{
  "head_dim": 32,
  "norm": "layernorm",
  "positions": "learned",
  "parallel_block": false,
  "init_std_qkv": 0.0284,
  "lr": 0.00269,
  "lr_head": 0.0118,
  "warmup_steps": 237,
  "doc_mask": true
}
Each number is 200 + 20 x the weight over the matrix's rms, rounded and kept within 0 to 999. Layers, rows and columns count from 0.

# down: layer 10 MLP down (transposed), 768x192, rms 0.0713, rows 227-279, columns 128-191
# up: layer 10 MLP up, 768x192, rms 0.067, rows 228-279, columns 128-191
down227,183,197,214,201,207,193,221,230,222,254,201,187,211,201,185,192,238,247,176,190,191,190,200,250,218,165,179,208,170,204,205,213,199,184,212,203,182,192,199,184,165,186,194,203,194,180,203,214,190,193,193,179,191,220,178,189,251,187,220,200,183,239,176,192
up228,196,213,208,221,191,190,192,193,214,184,192,188,213,234,187,215,179,175,193,229,173,226,194,179,214,179,206,214,159,203,213,223,235,215,180,193,178,216,183,195,236,209,240,233,205,171,194,218,207,202,185,214,226,165,223,166,189,201,204,228,198,230,234,199
down228,212,179,162,201,229,206,191,209,188,219,192,183,192,179,213,206,207,187,228,180,226,198,236,197,197,208,228,190,207,227,195,218,180,186,227,198,212,210,193,216,179,180,196,171,192,227,162,180,226,188,208,182,166,209,197,198,239,195,210,164,201,198,206,199
up229,172,209,170,190,222,164,179,200,217,225,182,170,239,206,201,215,205,189,211,167,155,205,185,194,206,210,211,198,200,196,222,180,166,180,206,201,201,256,245,203,214,159,206,173,193,233,210,197,211,203,222,224,194,154,188,231,204,213,236,208,184,202,202,185
down229,194,227,216,194,191,204,227,184,189,222,202,203,201,182,237,211,205,193,209,177,163,210,211,193,196,214,197,190,182,214,186,147,204,230,184,214,190,194,210,224,204,204,206,191,196,191,173,189,180,189,211,193,171,190,185,192,183,208,174,207,192,221,198,229
up230,207,219,201,171,205,186,198,212,213,200,205,190,193,194,200,245,184,232,202,213,219,188,214,187,172,203,190,201,168,234,184,181,202,165,205,154,186,200,187,210,198,202,217,229,224,208,203,193,202,235,190,234,189,184,233,186,196,205,246,203,185,166,207,194
down230,224,214,162,206,200,210,233,186,205,191,203,248,194,196,203,228,211,175,197,184,197,203,193,171,181,252,211,204,218,198,226,189,165,202,218,216,174,195,192,204,180,191,185,199,176,219,183,179,205,173,190,191,192,176,151,215,187,200,208,191,191,197,232,192
up231,222,223,206,191,182,173,226,188,174,192,224,234,191,201,179,202,154,155,217,209,185,191,178,189,217,182,154,227,174,197,197,210,205,205,196,209,180,209,203,211,216,191,213,217,200,182,155,185,194,228,178,223,175,154,184,223,178,200,214,174,223,169,190,185
down231,228,184,191,211,209,236,183,245,197,191,172,149,224,192,204,202,213,218,238,248,235,177,179,226,202,168,233,189,190,185,195,168,184,208,158,210,199,198,212,225,181,191,189,193,211,210,229,211,212,209,200,201,192,194,189,221,223,190,212,218,161,191,222,186
up232,223,201,201,206,239,199,200,165,178,197,190,166,213,192,249,211,203,182,173,188,169,193,196,227,184,192,202,256,205,201,210,214,207,172,249,206,187,195,232,187,183,179,172,195,182,160,157,193,167,219,188,211,182,203,225,238,177,194,242,170,229,198,188,175
down232,211,241,189,182,179,193,173,172,191,221,188,191,179,178,218,179,218,199,179,202,170,194,221,161,185,189,209,173,159,229,219,215,212,227,203,183,253,196,214,194,193,198,230,204,206,205,201,182,198,225,199,215,210,198,195,194,166,252,231,194,199,197,213,197
up233,238,199,206,215,206,194,203,178,175,180,239,195,185,182,203,202,197,214,222,205,208,189,202,173,205,239,204,204,211,206,184,208,179,176,251,203,199,193,231,194,194,227,218,170,188,192,190,189,191,217,195,175,173,198,235,172,178,230,184,222,266,166,167,190
down233,180,210,195,164,226,203,221,154,216,186,225,203,235,189,186,219,250,153,175,174,196,208,202,239,212,190,223,210,227,202,209,215,173,169,179,201,201,161,231,178,191,198,201,231,185,218,216,183,200,169,201,183,198,231,224,233,174,185,149,203,206,213,206,177
up234,227,221,211,177,198,196,212,204,199,198,207,195,214,218,269,215,175,208,179,179,191,174,209,220,210,213,203,207,175,197,210,225,195,175,222,215,201,245,214,163,217,204,193,197,218,210,229,206,229,190,153,190,190,191,176,222,182,187,214,193,204,207,200,227
down234,241,188,208,168,216,223,208,179,204,202,215,213,192,196,228,228,198,206,171,198,215,181,213,215,179,205,211,211,218,205,212,199,189,207,173,227,225,231,201,170,252,186,171,169,225,173,207,209,241,171,225,188,189,202,205,201,206,176,197,216,194,194,209,213
up235,206,208,171,217,177,193,221,235,180,173,194,161,261,207,199,200,187,242,205,190,192,204,210,191,193,208,241,179,170,217,201,216,171,183,209,219,169,241,227,208,211,190,220,170,204,229,198,218,233,192,218,178,171,203,193,170,183,198,224,202,186,200,215,197
down235,206,183,209,204,185,183,191,181,223,206,198,198,226,207,167,195,198,222,175,206,201,155,187,192,197,147,211,221,220,217,216,181,216,214,199,186,229,192,166,188,215,183,199,228,184,191,176,212,203,171,188,242,204,189,208,192,151,222,173,205,238,209,254,203
up236,185,191,187,199,198,191,214,203,203,224,197,194,194,207,190,218,151,206,194,175,188,215,164,191,184,182,201,227,201,276,212,197,170,237,221,213,184,192,230,191,205,224,200,168,186,207,197,207,207,205,178,186,211,170,185,200,192,195,224,165,244,191,219,191
down236,203,203,230,221,202,181,196,193,188,178,202,196,197,202,224,200,218,198,169,220,214,192,226,207,184,175,222,196,161,243,211,235,216,204,184,178,171,193,220,223,191,192,188,191,167,218,197,227,203,190,218,194,165,226,174,174,198,206,198,259,188,198,204,200
up237,183,206,186,234,181,198,207,180,198,182,236,192,220,212,201,214,192,194,215,211,213,214,200,200,211,196,212,213,218,224,232,194,208,195,187,209,204,200,222,238,222,200,195,175,205,190,170,208,163,179,184,201,234,188,206,202,207,190,216,187,171,209,212,170
down237,211,195,207,199,187,169,198,166,205,202,178,186,160,197,196,199,204,209,210,174,164,174,201,208,210,220,201,192,181,208,175,244,220,191,215,207,196,189,148,201,187,197,218,197,218,219,203,213,219,212,193,217,189,189,190,199,152,220,184,191,209,203,192,207
up238,231,234,204,179,247,184,194,205,225,198,194,210,194,218,184,195,206,216,157,202,181,198,235,178,194,178,185,205,177,192,221,218,164,232,192,176,207,200,209,158,211,204,204,233,170,207,207,176,201,192,203,202,154,216,182,172,190,173,223,229,226,212,204,199
down238,184,192,166,210,209,164,180,204,197,222,191,191,201,225,217,214,221,174,206,241,221,158,180,196,201,213,212,189,208,208,223,146,201,182,193,218,197,200,212,211,203,151,203,217,211,180,182,233,194,197,200,191,206,179,188,195,178,217,196,236,199,217,216,215
up239,206,206,232,205,181,170,206,202,177,213,214,202,202,217,214,203,170,206,212,228,162,214,198,202,189,208,208,212,196,206,207,161,186,209,190,222,163,221,191,209,217,221,215,168,221,177,226,174,177,228,183,181,217,182,206,207,193,190,215,224,238,187,238,178
down239,217,214,190,178,170,223,173,193,197,188,209,224,173,175,200,184,216,223,191,196,187,246,201,207,212,215,210,193,175,196,193,173,227,190,220,183,135,202,204,212,224,159,160,195,187,222,189,212,217,203,183,196,149,216,190,215,241,257,246,204,174,190,207,226
up240,206,227,218,175,217,199,146,206,189,189,196,173,168,183,197,204,234,173,193,208,260,233,168,179,222,219,193,193,225,214,179,205,152,168,239,191,183,231,190,180,208,204,226,145,196,191,205,201,180,207,193,171,177,204,224,183,213,199,213,168,178,198,183,188
down240,198,180,228,205,220,183,217,184,202,191,182,201,189,194,174,223,179,189,238,205,168,186,234,218,203,222,190,216,236,179,184,195,183,183,210,217,211,234,191,201,187,188,187,208,233,200,187,196,198,193,208,214,177,193,223,221,154,221,221,225,184,206,177,189
up241,231,235,203,199,200,149,204,202,176,162,180,206,191,211,202,173,173,219,203,221,197,204,183,176,206,224,176,221,193,175,178,229,155,175,243,171,174,244,245,170,174,214,201,205,168,182,193,186,194,219,177,220,178,172,201,212,206,205,194,221,185,194,219,174
down241,184,230,225,192,216,215,162,177,196,193,172,205,184,253,228,183,213,200,228,194,181,194,225,165,193,195,206,169,214,217,211,249,226,179,183,203,225,206,157,196,194,165,249,204,223,236,167,222,230,189,219,219,199,217,192,203,231,177,215,172,199,162,204,233
up242,181,222,198,236,235,179,157,197,207,208,193,182,199,195,224,206,191,147,236,215,181,201,226,214,184,182,234,184,204,230,186,210,191,201,194,188,211,187,228,202,195,196,171,202,194,213,232,166,178,212,213,214,164,217,175,200,188,212,201,216,231,192,216,199
down242,216,200,203,155,188,206,227,194,183,213,216,212,187,222,231,167,191,215,223,192,168,191,198,178,198,221,201,209,189,196,193,185,208,208,211,223,191,200,191,214,226,183,192,209,214,182,185,214,199,173,223,191,239,198,219,205,206,232,202,199,195,196,211,171
up243,205,210,162,246,160,172,164,201,211,205,203,186,200,249,191,194,205,187,234,168,173,202,195,188,190,209,190,218,186,204,198,237,181,239,234,178,187,237,218,210,173,195,163,179,213,202,217,240,231,219,202,204,219,206,187,229,207,169,213,220,214,205,225,207
down243,191,201,200,193,220,206,196,234,199,228,261,235,201,205,177,167,207,212,233,175,177,203,208,179,197,182,150,214,192,201,190,209,202,203,143,168,210,207,151,208,208,151,192,210,218,211,205,205,187,197,215,203,208,212,193,179,171,218,211,235,177,207,193,194
up244,173,196,184,197,228,187,208,186,184,186,208,196,203,182,167,181,214,211,211,220,218,201,196,195,197,226,209,199,206,184,150,197,212,230,215,225,218,218,204,194,210,213,182,237,210,210,234,198,210,173,199,173,226,219,184,177,210,182,212,195,270,196,192,185
down244,181,203,184,182,162,145,222,192,212,225,212,197,193,217,210,198,183,192,194,194,184,120,207,210,205,171,181,191,217,211,226,239,186,181,218,183,185,196,209,203,246,177,227,187,228,192,189,212,184,192,209,221,203,187,220,204,131,191,187,245,180,208,205,229
up245,205,197,217,239,204,195,207,220,181,158,190,145,200,218,185,208,205,219,206,196,205,201,157,210,214,254,223,226,222,242,199,230,182,169,212,214,230,188,165,159,176,202,223,223,218,218,234,168,213,188,176,192,184,192,214,184,171,198,191,215,181,214,171,218
down245,186,229,252,191,199,205,244,190,187,175,190,247,161,164,176,237,237,221,193,208,183,229,228,202,192,188,193,225,199,197,202,229,235,172,170,212,181,148,205,202,196,261,250,155,202,189,175,241,171,176,210,214,195,250,205,154,252,192,233,184,199,181,188,221
up246,211,212,229,214,184,202,198,181,215,157,201,152,221,216,186,157,178,220,205,198,209,231,173,190,183,187,220,203,168,210,159,238,191,208,192,175,202,209,227,192,190,168,187,225,212,195,241,210,231,206,193,227,156,217,210,219,195,203,214,177,196,189,190,176
down246,211,241,214,190,239,204,211,210,209,216,200,205,205,190,186,196,210,225,184,184,212,140,171,205,189,212,190,207,209,204,219,209,191,213,183,218,214,200,190,198,219,215,225,207,185,219,242,196,207,215,206,187,205,189,174,220,167,187,175,187,203,224,209,248
up247,138,197,149,215,199,173,209,174,210,208,221,214,234,202,176,165,178,205,189,168,175,206,192,201,198,225,186,226,184,243,165,217,221,194,205,214,193,193,169,189,181,184,194,222,189,225,184,218,209,233,223,202,184,194,204,191,176,187,240,189,206,190,203,202
down247,213,197,214,178,203,195,189,190,174,231,212,224,194,209,175,210,225,190,243,234,232,196,226,195,212,210,194,197,203,163,205,177,180,212,204,180,234,196,167,237,214,190,237,194,235,202,180,193,182,203,154,211,201,173,207,212,188,209,171,196,210,191,202,186
up248,204,191,199,195,203,166,230,201,201,182,180,222,203,221,226,207,164,203,251,225,217,208,192,190,219,250,220,209,192,216,190,185,183,241,182,213,203,224,183,186,224,202,200,230,190,195,220,218,231,229,208,166,198,180,216,202,173,202,191,176,212,169,201,126
down248,214,233,219,188,180,224,174,223,261,215,197,156,217,181,198,183,197,196,186,211,181,186,192,178,180,202,167,221,213,230,194,208,182,212,183,202,177,145,181,211,187,165,211,185,166,191,187,194,183,189,206,203,211,168,186,176,245,207,192,197,216,235,174,237
up249,180,199,194,204,208,174,199,219,214,204,199,162,222,225,238,214,192,197,244,192,207,208,196,208,203,245,172,213,225,220,189,217,196,211,213,217,187,207,179,181,195,223,216,209,230,205,177,207,176,183,189,178,202,209,195,215,200,200,173,183,221,181,174,195
down249,217,183,223,211,224,221,218,207,221,206,199,175,209,201,176,203,208,218,191,199,180,185,184,204,196,194,209,189,221,234,236,181,205,178,227,199,206,175,222,223,220,210,196,200,166,200,210,238,221,186,218,197,191,195,213,210,190,207,245,226,210,211,184,186
up250,180,214,146,176,192,191,238,214,227,219,184,192,216,191,180,229,179,199,204,194,197,203,191,180,172,187,188,197,229,198,176,236,171,225,228,171,195,216,208,218,206,196,199,195,208,166,215,193,204,179,203,204,202,205,223,212,186,202,197,209,228,130,226,212
down250,167,203,221,193,237,211,175,195,225,225,199,208,197,205,184,230,200,191,210,194,199,211,212,205,203,199,209,212,176,222,190,217,197,210,207,208,209,201,213,183,199,202,201,194,197,216,159,246,175,227,209,239,176,157,220,234,179,215,208,190,184,174,202,224
up251,239,197,144,213,198,203,215,233,178,192,241,220,204,198,201,198,201,199,215,220,220,216,196,185,224,208,221,200,220,235,183,213,225,218,198,181,179,175,205,198,203,214,193,186,221,217,228,227,166,181,181,193,215,172,226,187,196,184,184,203,201,168,216,211
down251,189,182,203,211,193,215,212,184,218,203,201,166,198,191,207,198,190,187,222,231,202,198,197,230,184,201,213,234,160,198,180,195,186,193,210,215,186,194,194,203,209,183,215,214,195,195,202,184,201,227,222,215,224,201,214,208,230,190,224,195,211,201,219,182
up252,212,221,196,178,212,198,212,162,199,204,192,210,198,169,158,215,183,183,218,174,218,148,209,161,245,183,175,179,225,179,207,222,216,198,207,188,226,179,198,171,213,215,229,206,180,184,235,170,198,199,185,187,210,174,213,245,192,195,191,211,189,174,194,197
down252,230,200,187,216,196,219,199,227,207,212,198,192,213,210,202,216,200,223,200,215,198,208,218,215,190,185,215,196,178,215,205,203,190,218,184,208,191,206,214,205,218,199,205,196,180,225,182,221,191,200,201,183,176,201,201,164,166,190,218,220,200,226,214,190
up253,201,240,209,202,202,180,209,158,219,171,189,174,179,233,192,210,207,210,184,158,205,216,208,200,174,194,183,201,198,199,208,184,214,239,175,215,187,212,190,182,237,193,178,199,216,197,187,214,187,186,210,137,188,210,199,216,204,196,240,188,196,218,186,174
down253,185,182,214,196,196,158,196,162,210,182,196,194,203,189,201,209,199,200,235,222,212,184,226,161,183,188,176,220,214,171,189,206,190,191,215,190,192,229,207,204,198,202,197,200,189,193,188,200,211,172,192,195,177,175,194,162,216,232,182,230,185,254,228,207
up254,208,182,204,175,205,196,197,200,184,203,213,230,217,212,186,206,222,190,228,174,244,194,184,211,200,251,203,169,204,199,231,208,205,223,199,207,165,213,169,189,221,208,197,160,202,207,185,227,202,218,217,161,181,182,190,166,216,190,187,218,224,192,189,181
down254,204,208,204,199,201,164,209,201,202,220,195,196,188,198,170,222,194,228,191,176,184,226,195,215,203,207,214,237,206,187,177,177,230,175,175,188,222,186,213,238,211,173,202,198,209,179,196,205,226,176,182,188,204,193,183,229,172,201,169,212,210,207,208,256
up255,233,236,186,205,227,213,221,208,201,206,184,186,197,219,173,169,150,218,204,203,172,181,197,205,211,220,196,192,201,204,193,204,226,211,234,221,216,174,226,192,228,225,157,210,209,199,196,181,217,209,198,166,186,192,245,221,192,158,181,191,223,174,257,161
down255,216,194,215,196,204,204,196,200,159,187,197,226,212,210,191,197,190,199,212,233,226,163,228,180,201,236,197,189,183,149,214,166,200,196,191,182,160,216,202,173,215,201,218,186,217,225,210,173,183,213,214,206,216,198,169,217,180,217,199,190,206,191,196,190
up256,200,212,197,195,208,213,248,191,178,227,202,184,194,171,191,213,162,185,173,179,229,212,184,202,172,225,199,176,196,217,180,225,171,237,216,191,231,214,205,198,216,214,217,198,170,175,190,168,197,205,201,177,200,196,195,240,197,185,206,190,179,183,194,219
down256,191,195,211,207,198,266,198,181,229,166,188,176,210,197,184,192,168,203,202,221,147,176,194,221,169,214,184,221,161,193,218,181,244,198,220,162,221,203,213,172,185,227,216,218,215,131,217,187,160,173,182,209,225,225,198,231,163,220,230,224,186,196,219,219
up257,213,237,228,175,190,185,222,184,221,211,193,182,223,205,199,197,209,197,202,222,184,178,185,195,208,241,172,205,201,240,209,198,198,210,180,174,219,211,190,206,217,180,229,200,188,214,250,215,195,211,192,203,185,154,191,208,189,192,230,199,207,165,209,215
down257,203,206,213,183,183,210,233,197,195,189,192,225,171,217,202,209,214,205,230,206,205,206,189,205,206,203,198,179,196,193,219,148,169,179,196,177,231,192,211,185,213,202,194,198,216,208,207,185,186,202,204,165,227,210,208,187,231,221,181,215,200,205,215,193
up258,179,231,187,192,223,175,192,186,162,190,212,182,192,247,205,238,212,195,185,208,195,221,218,224,217,193,183,201,219,217,192,245,179,218,210,208,158,195,177,202,208,229,211,192,168,167,226,209,232,226,203,176,180,176,187,216,194,212,190,199,208,197,187,208
down258,235,197,206,213,193,181,226,210,180,210,170,187,189,188,215,188,176,166,176,159,188,184,194,183,195,234,208,191,212,203,208,186,205,234,158,189,218,192,186,174,206,179,227,213,199,240,186,200,231,186,208,201,197,202,212,181,146,226,226,200,196,184,195,168
up259,185,212,216,190,197,219,212,207,180,217,217,235,212,188,223,170,211,190,191,211,202,179,175,203,210,217,192,204,220,183,209,189,156,163,202,185,203,208,195,187,197,171,252,171,180,206,193,190,209,233,200,178,201,173,197,175,176,204,203,173,184,215,194,217
down259,221,190,199,196,208,206,221,174,212,190,188,220,181,202,173,198,232,214,214,173,160,194,215,205,203,215,205,215,214,169,197,209,191,183,232,217,209,211,180,182,198,195,177,220,220,191,220,195,167,184,185,219,182,170,241,216,139,197,202,199,184,173,216,201
up260,166,218,194,193,186,213,184,241,221,198,207,192,198,188,211,189,165,191,222,232,164,223,221,197,182,178,201,198,192,225,233,265,179,207,240,150,158,183,184,219,224,221,196,212,200,174,204,186,208,198,189,173,186,189,208,224,189,166,212,189,204,186,204,210
down260,211,186,174,223,192,173,206,204,217,187,203,230,211,207,200,207,212,215,242,178,182,182,210,177,198,223,172,197,198,225,250,260,201,259,203,197,227,219,214,203,229,184,215,200,192,193,193,189,189,197,196,197,214,179,194,148,147,157,194,200,200,174,187,216
up261,199,184,185,164,243,207,178,200,229,176,210,238,207,184,210,186,215,211,197,239,193,212,227,185,213,184,203,205,199,206,202,227,171,156,203,204,197,211,202,161,202,159,192,191,195,207,232,195,212,212,196,205,195,205,199,216,190,201,210,207,219,226,198,220
down261,187,212,223,216,195,214,237,208,204,208,173,202,216,205,236,193,205,175,213,191,207,207,175,225,180,233,178,202,192,163,209,207,174,231,208,216,194,209,208,232,201,196,222,193,177,239,173,200,157,194,187,183,197,201,208,190,199,204,184,205,218,199,174,232
up262,192,207,180,194,183,174,215,200,188,171,233,164,218,220,210,204,181,192,242,220,185,214,218,209,197,213,189,209,178,196,194,175,196,196,216,215,199,225,204,184,191,181,225,239,165,216,207,196,195,222,203,190,167,217,248,195,208,185,208,211,217,219,176,222
down262,218,223,212,209,204,169,188,201,192,199,182,208,163,210,190,162,212,168,174,207,235,169,223,173,220,216,201,205,225,210,226,151,218,167,194,195,216,182,184,215,222,202,223,169,212,204,204,222,223,200,207,210,209,217,161,178,182,216,205,221,198,211,174,219
up263,186,212,188,231,205,184,196,189,226,191,199,223,201,211,211,174,217,169,197,211,212,200,215,223,185,185,198,226,222,199,160,203,187,196,195,188,221,216,216,172,183,201,187,193,206,219,216,190,190,169,205,190,217,190,191,209,198,180,223,224,184,196,224,194
down263,211,187,192,190,155,199,240,234,190,205,171,221,181,200,228,210,215,221,205,189,204,185,184,205,216,186,195,180,179,184,197,184,209,200,182,205,216,209,231,206,203,213,216,184,203,190,197,203,213,191,212,225,197,175,181,204,225,186,172,201,207,227,199,210
up264,205,194,219,227,235,177,203,187,243,193,168,178,218,188,212,203,201,182,200,197,193,199,206,169,211,201,231,212,184,194,177,200,204,154,180,196,209,167,183,183,221,179,194,169,217,194,193,241,203,176,170,196,195,208,200,211,198,195,211,200,209,223,186,186
down264,211,214,183,191,215,190,220,212,196,219,190,218,163,217,173,220,181,192,246,203,205,204,184,212,184,214,209,215,215,174,220,160,191,209,214,214,241,194,189,249,199,206,205,214,195,191,199,188,216,193,185,211,237,183,159,204,177,207,211,203,190,165,218,190
up265,195,184,214,219,192,194,184,194,199,217,200,255,167,215,211,217,204,177,159,230,140,192,213,198,233,192,234,222,227,193,211,196,171,192,214,213,202,205,205,195,207,205,212,188,209,179,179,191,184,209,199,194,179,191,213,190,186,214,207,200,236,186,226,211
down265,192,195,209,183,201,198,186,157,196,175,170,189,230,166,206,203,172,249,204,212,175,232,205,205,201,192,205,163,213,193,198,227,222,191,190,224,202,182,215,204,221,167,232,210,207,192,191,215,198,211,184,194,222,207,182,213,213,179,220,193,212,230,196,157
up266,184,211,208,164,234,186,225,212,224,205,214,160,192,210,201,207,186,205,184,208,234,173,209,194,211,209,203,223,201,194,189,196,201,170,206,190,199,187,193,208,221,176,221,199,213,226,218,244,195,188,199,186,190,188,201,159,209,206,159,212,249,194,190,174
down266,220,202,203,197,220,218,192,187,206,175,198,209,208,183,193,219,189,181,206,195,194,215,215,192,204,193,217,175,185,195,182,206,203,215,210,209,178,197,212,188,178,215,188,193,202,165,198,189,217,206,203,227,212,216,206,216,209,203,233,190,191,205,212,208
up267,151,240,156,217,212,184,185,213,221,188,227,213,187,203,220,212,201,212,211,199,171,191,214,226,202,224,205,217,179,230,201,198,186,157,212,230,188,223,253,179,188,212,195,203,148,206,182,193,227,202,210,207,197,215,198,175,184,164,206,194,228,191,211,222
down267,204,211,211,196,175,204,188,211,193,218,195,186,196,199,208,192,193,196,176,219,179,208,179,184,195,222,208,201,247,180,211,145,189,200,217,195,226,183,177,219,204,191,201,202,208,188,215,197,198,216,203,184,213,177,181,175,209,195,210,190,195,190,218,210
up268,216,215,173,197,209,194,211,211,174,190,224,199,215,181,216,224,193,195,194,188,216,210,223,149,184,214,175,187,229,198,172,207,180,182,188,226,197,224,233,221,229,177,213,208,219,231,156,211,189,211,175,206,188,204,213,165,203,172,210,172,220,198,250,184
down268,240,189,168,191,212,173,179,189,214,207,187,226,207,202,198,207,181,187,220,193,183,224,175,192,242,180,209,190,177,191,228,215,221,185,169,179,176,226,195,210,199,208,202,196,229,194,168,189,203,187,192,246,191,196,213,212,218,217,210,200,197,190,215,190
up269,214,224,190,223,225,188,213,188,135,177,198,213,200,190,216,209,214,216,180,199,164,177,192,240,213,203,181,206,169,189,200,194,216,161,215,205,176,221,171,215,190,178,204,174,172,209,198,204,218,197,208,185,174,180,193,198,202,194,209,198,187,162,216,210
down269,210,238,174,223,208,185,182,182,213,212,182,186,204,225,191,212,203,181,221,194,181,204,172,209,223,174,180,201,202,255,199,225,171,221,210,218,182,194,224,192,170,207,191,184,191,218,159,239,178,188,198,247,235,222,206,183,191,207,196,213,219,210,191,166
up270,208,235,206,212,205,193,200,191,233,219,195,183,210,199,202,175,159,231,193,214,188,198,203,200,213,201,183,217,242,226,198,191,197,194,207,228,209,193,195,207,214,184,201,226,218,214,179,204,201,204,204,163,189,161,222,189,202,190,199,211,224,200,188,212
down270,214,196,175,192,197,210,203,200,206,193,209,204,168,182,190,207,179,196,207,189,189,195,206,182,221,199,228,216,178,194,196,178,188,219,214,202,218,193,203,204,198,205,168,195,200,199,202,198,212,218,199,210,194,192,170,209,250,193,222,200,189,174,204,202
up271,216,196,215,216,195,184,198,228,216,165,165,194,204,222,187,228,205,187,172,203,201,201,183,149,232,225,247,188,212,196,202,207,200,190,218,185,189,222,163,194,240,176,181,206,178,218,165,166,223,182,191,166,168,202,207,167,184,230,209,209,185,193,201,146
down271,192,177,221,223,183,226,208,180,204,248,201,189,198,176,198,165,199,219,190,193,222,231,206,233,223,214,163,200,220,186,186,232,181,196,201,210,192,219,198,208,186,158,225,189,209,154,213,185,172,201,202,222,201,198,223,231,238,216,180,166,184,220,186,220
up272,234,198,168,201,212,181,220,178,199,180,191,192,188,205,196,199,212,194,208,195,234,189,202,148,199,212,219,228,198,208,213,183,197,205,198,197,185,248,199,218,213,186,189,210,194,192,196,214,195,225,207,190,167,178,207,181,185,200,230,202,187,169,201,180
down272,175,194,199,178,209,204,180,189,211,201,201,180,202,179,191,206,198,220,226,198,226,179,221,192,221,192,223,200,246,181,226,156,183,203,192,207,225,156,213,203,228,218,199,194,220,211,202,226,187,213,206,175,199,226,203,203,164,185,179,204,228,228,219,197
up273,215,244,219,200,191,202,188,175,164,154,197,235,230,194,202,180,153,197,204,205,201,174,214,203,200,216,213,218,191,196,172,192,193,227,189,221,190,216,231,210,194,193,171,191,185,191,193,225,175,222,212,218,192,137,209,203,169,224,215,189,237,169,238,167
down273,205,195,188,230,172,203,218,234,179,214,198,185,184,203,182,185,221,195,209,229,194,161,142,219,225,220,197,164,206,191,181,185,175,196,202,203,223,213,213,211,184,197,198,211,174,162,204,199,204,185,227,209,217,204,178,180,212,180,210,218,180,211,130,234
up274,231,212,193,209,218,176,190,224,191,214,217,186,213,195,200,202,186,186,216,191,186,208,210,187,191,210,192,179,193,189,186,207,140,232,223,200,213,197,205,200,185,213,224,197,187,201,249,202,255,222,191,207,194,170,196,203,202,230,186,170,231,206,217,184
down274,196,243,198,218,210,179,204,196,141,184,179,172,179,224,213,198,209,186,239,230,227,164,173,196,195,179,224,227,180,228,205,165,254,218,186,170,205,182,200,248,201,209,201,189,202,227,222,244,168,202,191,211,163,163,234,179,204,211,187,234,188,196,170,186
up275,211,200,211,229,226,201,191,169,195,207,228,211,233,214,244,232,221,194,206,178,199,227,176,192,180,222,216,187,190,221,190,211,195,208,228,211,200,225,189,177,161,171,208,190,208,213,243,239,235,214,208,184,184,214,198,212,175,157,225,191,216,192,216,178
down275,206,221,220,217,193,155,206,211,188,205,209,207,205,193,171,234,216,192,199,198,205,200,201,209,202,207,201,202,199,196,162,172,223,183,200,200,198,198,207,195,170,205,217,210,180,205,174,181,199,209,203,207,205,204,193,183,193,215,171,198,203,219,210,183
up276,172,206,195,188,205,216,222,177,178,171,185,182,228,189,226,184,216,167,234,179,226,204,215,190,191,235,208,172,160,217,224,200,204,213,214,208,195,199,201,193,210,163,237,169,191,189,191,188,207,207,208,192,194,214,241,178,194,186,162,179,162,207,202,182
down276,203,251,195,214,214,203,221,210,206,200,199,199,214,170,203,212,211,191,224,230,239,185,181,217,214,204,206,197,193,201,207,183,218,218,154,175,216,195,179,177,212,195,210,185,223,189,201,190,212,191,186,177,198,182,197,179,182,209,191,235,198,201,242,203
up277,221,202,185,174,227,167,229,198,184,190,182,187,209,208,202,233,216,201,191,224,195,203,170,197,241,210,228,199,211,199,189,185,201,192,206,170,196,202,230,171,212,201,198,201,178,198,213,197,200,230,141,214,150,205,194,193,193,190,192,204,200,178,189,185
down277,208,230,176,184,178,192,198,189,183,202,218,200,177,214,189,224,224,209,186,192,184,199,208,177,208,206,184,186,203,202,214,165,159,183,197,188,197,213,219,191,183,216,215,199,206,217,212,199,209,216,197,217,193,160,213,204,186,233,204,239,229,197,210,196
up278,192,194,208,202,224,169,206,183,222,211,194,147,190,208,227,194,211,225,229,239,240,153,170,216,223,218,172,227,196,234,157,201,189,198,175,196,172,188,195,180,203,159,216,193,156,190,213,210,216,230,216,215,215,196,215,184,198,201,185,181,197,214,250,172
down278,179,211,192,189,221,164,247,177,228,162,212,235,171,192,249,187,207,165,209,196,178,228,252,203,193,219,248,210,211,191,198,264,203,181,228,191,213,245,212,226,204,201,197,185,208,176,218,184,250,160,190,198,171,225,164,184,192,178,165,172,194,216,158,233
up279,201,200,191,245,207,197,192,217,220,221,183,190,205,198,211,161,200,191,181,152,192,197,203,224,232,174,192,190,220,188,145,231,191,198,178,207,194,168,233,189,198,207,183,222,222,219,217,165,203,220,188,219,194,208,198,188,190,200,209,201,192,222,189,149
down279,230,173,205,177,211,162,186,206,175,225,183,200,179,224,181,225,184,189,194,195,207,237,204,183,196,172,215,232,221,215,221,206,180,222,223,181,206,219,188,199,228,198,217,199,202,179,201,207,207,220,197,167,175,169,207,176,141,213,195,221,174,198,177,233